Weights of a small GPT-style language model, trained from scratch on English Wikipedia: learned positions, 133M tokens.
Each number is 128 + 24 x the weight over its row's rms, rounded and kept within 0 to 255. Layers, rows and columns count from 0. Numbers have three digits each. The size before them is the row's rms in percent of the matrix's.

# k: layer 11 attention key, 128x128, rms 0.154, rows 54-63, columns 64-127
# q: layer 11 attention query, 128x128, rms 0.159, rows 55-63, columns 64-127
# v: layer 11 attention value, 128x128, rms 0.14, rows 0-36, columns 64-127
# o: layer 11 attention output (transposed), 128x128, rms 0.0993, rows 0-36, columns 64-127
k54 080:130131112092129151098112144150113149101120118132112138112106135060128148105128134145101177103118122096129083164152110129134155111096063163118100107133156179129115127117089144127101135144154113
q55 084:120135098102171132109096122114068159092127105104111190122149136123153065116104119144125135120117158149120147160121154170129162144114133111105130143123140146104160142158127157141122143116124129
k55 094:120162131124104119124094160117151098140105155131130152099085136130185161125119091091164138141093098131160099110123107136133145111133123151151121122092124114128147102107116134073164099166102122
q56 084:106150091160134116131096107119142124117109109114169138093084129095132133117104132122139143091142142182146152114149145099121096128145148108113122121140110162128106108087113133173114132120110128
k56 088:133126126094129148098136134124131096111177151138143110131179198147098149167154117125157136129157144101097118115166118076106144163110160132140176104119130077122111138154102113106089117148139153
q57 074:082110142106118136114123117127138120102118122167111141141115117157108149153144109142139066129102127139113098077092156121137146145140155115141087141112119132129133103152113148121109139170110161
k57 076:124130145140181121141125148151132082091124137124101111105129149105110123095132137103154171095179101099162095111126100181118126132135108126139101132131142116200140113173134159161120102147137148
q58 079:117108151113121114164141134136096107100169155135122128113110154108158171154135118146142140149099167078108131163122116136165123101099162170127149133135153109131099088119136134167083142113125174
k58 081:144062120146140137122068136165088122101119139113120108132119104186105146123136130127117130135098137093122117121143141153180111166165122121129087120116124154062152117150167152148112120148128093
q59 076:110167068149169136125154111120122159095156089072105092140109122146149126082136141147167133109116151135132161093105149129139121155154104149120108135099108122120175161082137087081147114142142121
k59 092:136159185098111163153129139148154119137137116143095142127148105118115146124119095099136166101117127161135119140133141100174140159124156156148124116186141123104135117167115074109141113118139167
q60 088:168119147168082121120116127187152101078109124117128116139135125089132154107090146146190120132149141149123088143113109155102099114108084155108149106106140137165114130137134145136159129147137142
k60 098:191162150115135123134126111141130132126138126146147121073151152158113099121134145118103113111128152174144159132152136125096138096125074113121133177140153140136060092111058132124151112136098121
q61 086:103100162137100172125094110128089119127170145114159128101110107104135054147124148143063108136105154150124121138122130130074102080074121134131142108134166139122119118137111138128151106156156112
k61 090:137140114102124119147125183125145145125093123123163105124142095118096135168115158103148157150103117145122109160175117116122103136121105158162115114075178147125114073119139125150131126150135141
q62 080:172104110124168157116075102092097127153127107174155124145143134163122119157176126114148116125142155131161076109130106121100153095179104138133101121154081122129150169134166171138134113138128138
k62 078:121130102166143166113179102141118124113099141135151140088151162111131095111102116106140146143130112147164126127149141138131114075138106094150122172147170159151164149105156073123144110131095122
q63 084:102135146088131103131143100150116133153128115121096091114174148160120117099138143097116088112137108167148101094185154115118114148102169082101103156131139138126094135123099100130142126171118138
k63 083:100123126086126108101124126087150108157093153162155134155158127108134100133149138096119136127145152100155128178128160150125150172140131138083126101137102169136152173145101082127125100134144108
v0 109:074123121091140162146129159109134133150120134117126102134102141098123124146120144136197127129122094139129113136115095099121136146119157094132126128139141093154163159141167121111111130085167135
o0 084:190116128142105140117142094129102104115153077139123140128119126179140117105090142122078093131114129125117167126163175111134114125158138136101129101126144139111146094106117136095191117147114147
v1 099:095061105112103110130117125142140121170101140105114162140106135122096124150110121150132098123117138145126107165114119177142156064151142126126143104113085100152106168143152147113122149121113190
o1 088:101149138126141155100139115133142130108098147106154113163139123141127105088133149148115192136172142134107125122149138119079089119124113135183116148120158104129179116128108096080144114147139056
v2 123:109125163111114153137096139094090125151110099088152129146155118132114119121102097135178129089121124134180163135128133134113134077132153102138118136135122173092112104124129137141076115096118134
o2 099:149126135175133145099116135142159132125159148177137144124119126149128125129112126147117135133119137075134083078113117164124108141116112133120148152116128141162137162113146091101149084117143112
v3 109:116122121140141120091101121113148130115172178104113143118172121144119110092102103154158163148113110148120132114140111164163113129075157121120080138120114102124140127112119082081118149125144137
o3 092:125110153150169114121124142179146154137160110181117118135106141128113110148158142164133115129105201094122139144167093126090151152137129128140122102123113178107127118102156169155153133108099117
v4 102:116154119108143071113131136098141080117131175156128111136133121148152136126143149133096164107152117132100110160140128099113117120135133094130087104129081131158134144130122153144130114131124178
o4 092:109127127166120164135160099144077097110130155109105108119121168138144110137156100157141118169111113114135144130163080132111131106097084163131137160128159117127143123096151144126101161104122088
v5 112:152137139113115111142136132118130153185109141076181145117143115090131112120104129124134134099152136178141118134171127136114097124189149111131130112141066148139063144119149116138088101155132083
o5 101:113125096178140165104125148110139138124130076138139104115135150134137111114114132106121138142073101075154142152102157106101175110077126133124132130108144117130173116124145061118156133103132121
v6 104:140102140074137161119124134141114182158138093130133149126127130147122139123140183138138123135086121132154162155141139090153136120144105152153105159145125114162093126127129132116120102094167107
o6 091:139119098153114090112086163121133089084124198134117143124140148158118113137090097150120116121130120101123114136143098164124139145124176127103192127112153116113153121092135115147109166154122131
v7 104:141140121098127112137142090139118157145157147085163130146121136148123115088114159157126133106130093177083141150099147126129061102159126119105163161129161145148113064146109117159119094143112153
o7 097:086154129169111140121144160131104092176127131150093122147106126124130119098128109104183122105113121096123100109141130113115144137134101151160133135144090134131117140113154105085132136170146104
v8 114:126148170115129143160107132143111129102144178121093144147128138128160159143152141125065154128116085137163140157095109141117150117119102143113140133116152195130137154136115122097164142108103139
o8 103:106106135156122154141179103064149119104112084111118113131087114121147096107138129138158096121107139134101149136131108152115126127165130135155115177142088089143148133134169169137099097119137112
v9 113:090177124114111112152144136137106155130107075172099137137113119157167119172105147154125114072142170174084150151123083097130092122124110139089151143109159104090097146121158087129136141138136104
o9 105:129097134129133127135142150108098122118142150112147142111133113097093146145097101057128148169081118118157106145080149165142128132138158157124131132145129146114138125108143124167087136139151136
v10 104:131120097129116112202123148096147135106158111088114143191080119139122116111157129158143136094146097153175121136126104165107126166133098140148107127183072148099140147124122087125137130158184103
o10 094:160131110091133158132138131157171151099118121140122102086172170126121148123091141107135135134110146112121157096138133107129121115130140112095143124093103094151128080149130128169117123078149139
v11 106:099123124119152139136139124096133139133146107114147154103156128134163102168173110116106120115149147143098118117147103105131099143108132127146148155134132119120081112155106109118146085132126138
o11 091:115130184104122159130105155104114126118114132140092144154098094098126104076106104134168123131118112106102119123093159123152146130105136133159119085105151178172145126122132113130139109131139138
v12 100:128101161129137125132119126153129096118165125135135069120091135128139128102092181124107102127140154171117158206074103162099114140139095136126132116132165127165167095117140098140135118130077127
o12 090:118157090163133152124160109125120123136113132147115167124121085121117173157122092122159131083119132122123118088140128117155102147175159127120126125162105139141119112131158113089129121116153130
v13 107:107118117113133147133116075093161091103080086096125107126149112130126163088142138104158167118123128150130120154131124165100091127151160115121149120149122138134122165091118141119150171102158140
o13 101:130116137076148131139129145125158168153110137122137141107126121092113117121109136153124130112120157083127094134124136091168115102140044123132140108144134118085171091132127066153121108164118112
v14 106:138167129181131133183140123148101147123123126081110129155141135155109133136128165111130114103138137111089094109155101113091122165128139152176171117135163103147088119083129126153116141112139164
o14 099:122122085104078139089147154142089121114153104122102131144136103136120120148068107147152111134140117153142122134114145121154133120135144139115079136127134131106123118152107161125098135134100121
v15 098:120138108162140148112097118177129142142145120189153099118089119183117138107163084122154146146118120125155164135117127143123135125071112138136111105112127127126104120100118167111161086146118155
o15 088:132095138091135086121116160111126129099112126069124124129135145114146134163107164133174097124169123113137093141191122154152121156146140146129151125127098126092122151154132107151147185116115135
v16 105:128150131137100119118146155154133086138128118159136123119119102156105104117134148131116106119107141175126094126159146149197098156120085180102172166106097137132117138104110130114144129136120141
o16 093:150104124133147122109140132099177170124149120132136115136146185114110161128090094162162156149126142126130094132096119109117142158170145103116109090078138133116098111161171171139123148115122142
v17 103:128086066110124115136151135157133132120181152148107129125084133129129093152143093117172147079091099108138121149131176114197098152146102128131130113123152099113143165169108126146116146170136134
o17 105:183168143104125108121151120147168089115108107148156121112129177122082159121133145142089130137171164164118138129142111132094126117115142124126144164125144148099086124129166190117157113109129131
v18 112:099110111117081111150150141146185103141115101133120187129125119147147094111148171147103101111129140125119120110091091091166115112089093161118148154080137128126114132160133121161112118086159099
o18 096:142123150127140130098142137120136179107075154109115094167141154131070121147109112113149175141137060124148097113123136125108131132155183125124114089140117126167112108098110125114111154149126117
v19 102:108134118121145155178112123127154169133125116116170069113082124120156116155143133172080137127122155107137122128101090087100169104147153095137146144107139080156155125181126103141179118143144148
o19 078:131138140133118103145165127124105099094107142111105178120133115158120142057119114092122148133140064126134113119139142152097082139122112140128120106156108114123182119130122152111128155110112143
v20 099:164131137162136150093130146140141152130141141172119184092093146109075139141114144116125111123118129127104142089112163155081130095103117115130129108132142088161108134136113143144121142163114196
o20 094:107123108110135094125087120130063119131129068106119138144161123155192078138106140132125140149097115159132116178164097134185139157139160122165120105139121177088133155104172109101144097114151117
v21 105:163108158137127134132123149138154134124101124121151184106126193160130127109114088123110087130115142128098109124167150114122140109104084137136115159128128144096135132124131105130147092129180130
o21 104:128135113136117123154125128116105120155128135114092123185160111133133157125114149116179140070146103119115121166115147139146107161155128106084124114132125109160131112154086144151152172142122212
v22 114:109142114141182109131108129107123138136132123148151131117157149163142085123142137087148135157133141141155078150136126131106128125136160095137149147168095116124090153143102134151107137154099144
o22 105:164150120119085163127151156109148133118105113094131116072133099084116152131095119152112106136131140107124162113129132144139120085109118139125114109099168138154110158114086115133169120138149117
v23 102:100127125111123119097124168133146114111134105163184137150168086159116110132089136121146143177111100113164159094095124115117139156101138129133135177164091132140170122111134133143122133140119140
o23 095:150116139120130125114116136117139102123136147101099082100146173122123128140121150121129100147114152128142153136147094109118142118134120127125112125090183143158083130115077179132144115125127098
v24 103:130119140121092115108128121101128160166095145118113158165192134189117069136162123160124152136123147124124147145146132106120131095158143137134121103123099131143134121150161161122114104134166163
o24 091:129161139127144147128176144149137109104132147141131116152128152158146139097120123128164104062144131077151124108072110135134095103138131109103137139103115121129148137110107134092154183165127098
v25 099:119080129162105148173167090096132100096160142103117109152168130129119123180124140129145117156199160135101157134126123107134120083140142130149125111154098120118095124137151103104143093078107148
o25 091:122135093110125144109085126160089146128151147122129160155104124101161097100127075132148135101112103136152056113084169128123129155131111129090140138111110137151144090119145143150153153169150077
v26 111:083103120158115138172086152115143147158118114138106116108108135124173128138170107157152128130117151099122091129141130116145158096140097108088162125130160195149120106130138154132110124115149141
o26 087:186167136114140125115167183085134168110108073110127151138128137161133114107125142117118169140152113097094158096123125172150063138121174120178108112127148129129134141126108078090172137143112125
v27 119:144111157131124122167109155154131120101160129154074139126125132161112148123124127143145168111135120133131192125144157140132086117091087133147106100104121114147117112131136112112106141129097124
o27 115:166128058172122120115124106176132110111124133135150151140119160124131129146123118121165075126123150132150140144155080163115130128164103182112163180122094142132128122111126150110105149140134119
v28 121:158109100204128122122090181107077124203142126148162143117110098141165139101122122104111113127118123148125125114136132061088108120130133078110102119142095128104100126168122117125098173123144135
o28 103:100154112080140146134140119094126141089124086122089093088138173131124138119161125109104140144129094089106142167133117168160144120093167137133139157112146153178127117123120124118116064131131161
v29 099:072108124112138108131134103113151100105109165123118139080139132122132121105146125093131176146094137139096142172128120125139105175145173104137140138136111125202125144136148117148145148088098132
o29 086:131124131154133158114158131130115147114137095116103141132098129085150120101142149165129098148167142083145142131161147119151129117089063136127149116155138105082125127099135108138127110141132130
v30 100:084112155102071114130135133067156117144131167163158093112180120168141136118123096161161077116117142120151116138161164139127130117121148121111106139154145143146152099107165132149151111159145140
o30 094:151175138112160141119097154122109133159153100133113160139144121113107143094139111118128128077120126128136190111100130118142098095150140126161104142136096139134133182098140156114171132148123144
v31 113:147129099091171117089133074104145132135131177108127113169102142132140162155108120138139157120135084136155142121143113141140104126133158156143089142120120136114137084172101142080125173154114181
o31 102:106127108175087135124153129162079137130130115119176109100138173166102131112174134139130103142121173161121126123107092108109145103177140127110162146108124108147102181079167147147105103114124081
v32 095:125112108107144126137117118124145145141160116170093111120124127140152135116136113159148152113100158105141127091144148143114058143142149149148136098121124119132123115141138137179115137148100112
o32 087:141119145167131139144113138161161148098101074129138158130111156141122142133120152107164165160127149128096133141152099124141142095120095165113113155113124169176147153098161124132120078104141139
v33 110:153113145113132144115155118165136140141138116140079135113091143099102161103167147139162160094124136128139168180123093160140148157106128183110087121106130127130131093136099143142113081063124099
o33 094:114088133152158147111108118132158144133117124138112131163111110123139096161108112112129147164122084112117105117145153100137101133140111118140148128136119119137135144131142106105110133136131127
v34 104:126107150140116152116106095142125100123162146128175148100155145123144099123084129101117092126116116156135112103112136164114132118066079115148138141133130157110143145135123130134119146119084169
o34 088:104115103150133138120113203153104101124094107124086136166118093121098110165119103155163155113174133108126121152193120135132113148141163103106137111126133133156112104131142142139137102112150128
v35 109:149121117118084112145117114132108139139127100172096136147115125081078096151108140138113171087118134098104137106155129151152095180114146124135142126125162106106127135114162148142201174115116148
o35 099:158087136146145091144126082157124105120144116125156141136141106145135131104061142137165102129143147186121122128132141137169095129117082111157129170127152145095082156162139148121103112161120122
v36 109:165109129122104173134094151138114121144138127115121080099138119126109148082095085135155111115138168126124104128120150148113162065121137144152104092148127124095106176133186133152094159110112109
o36 101:131127153104141094097148135126165144151102118120154143127138082143109126159136143172105150082156089109178123127146156117144101136088160121129108173135142158152146135119080086113148102109104118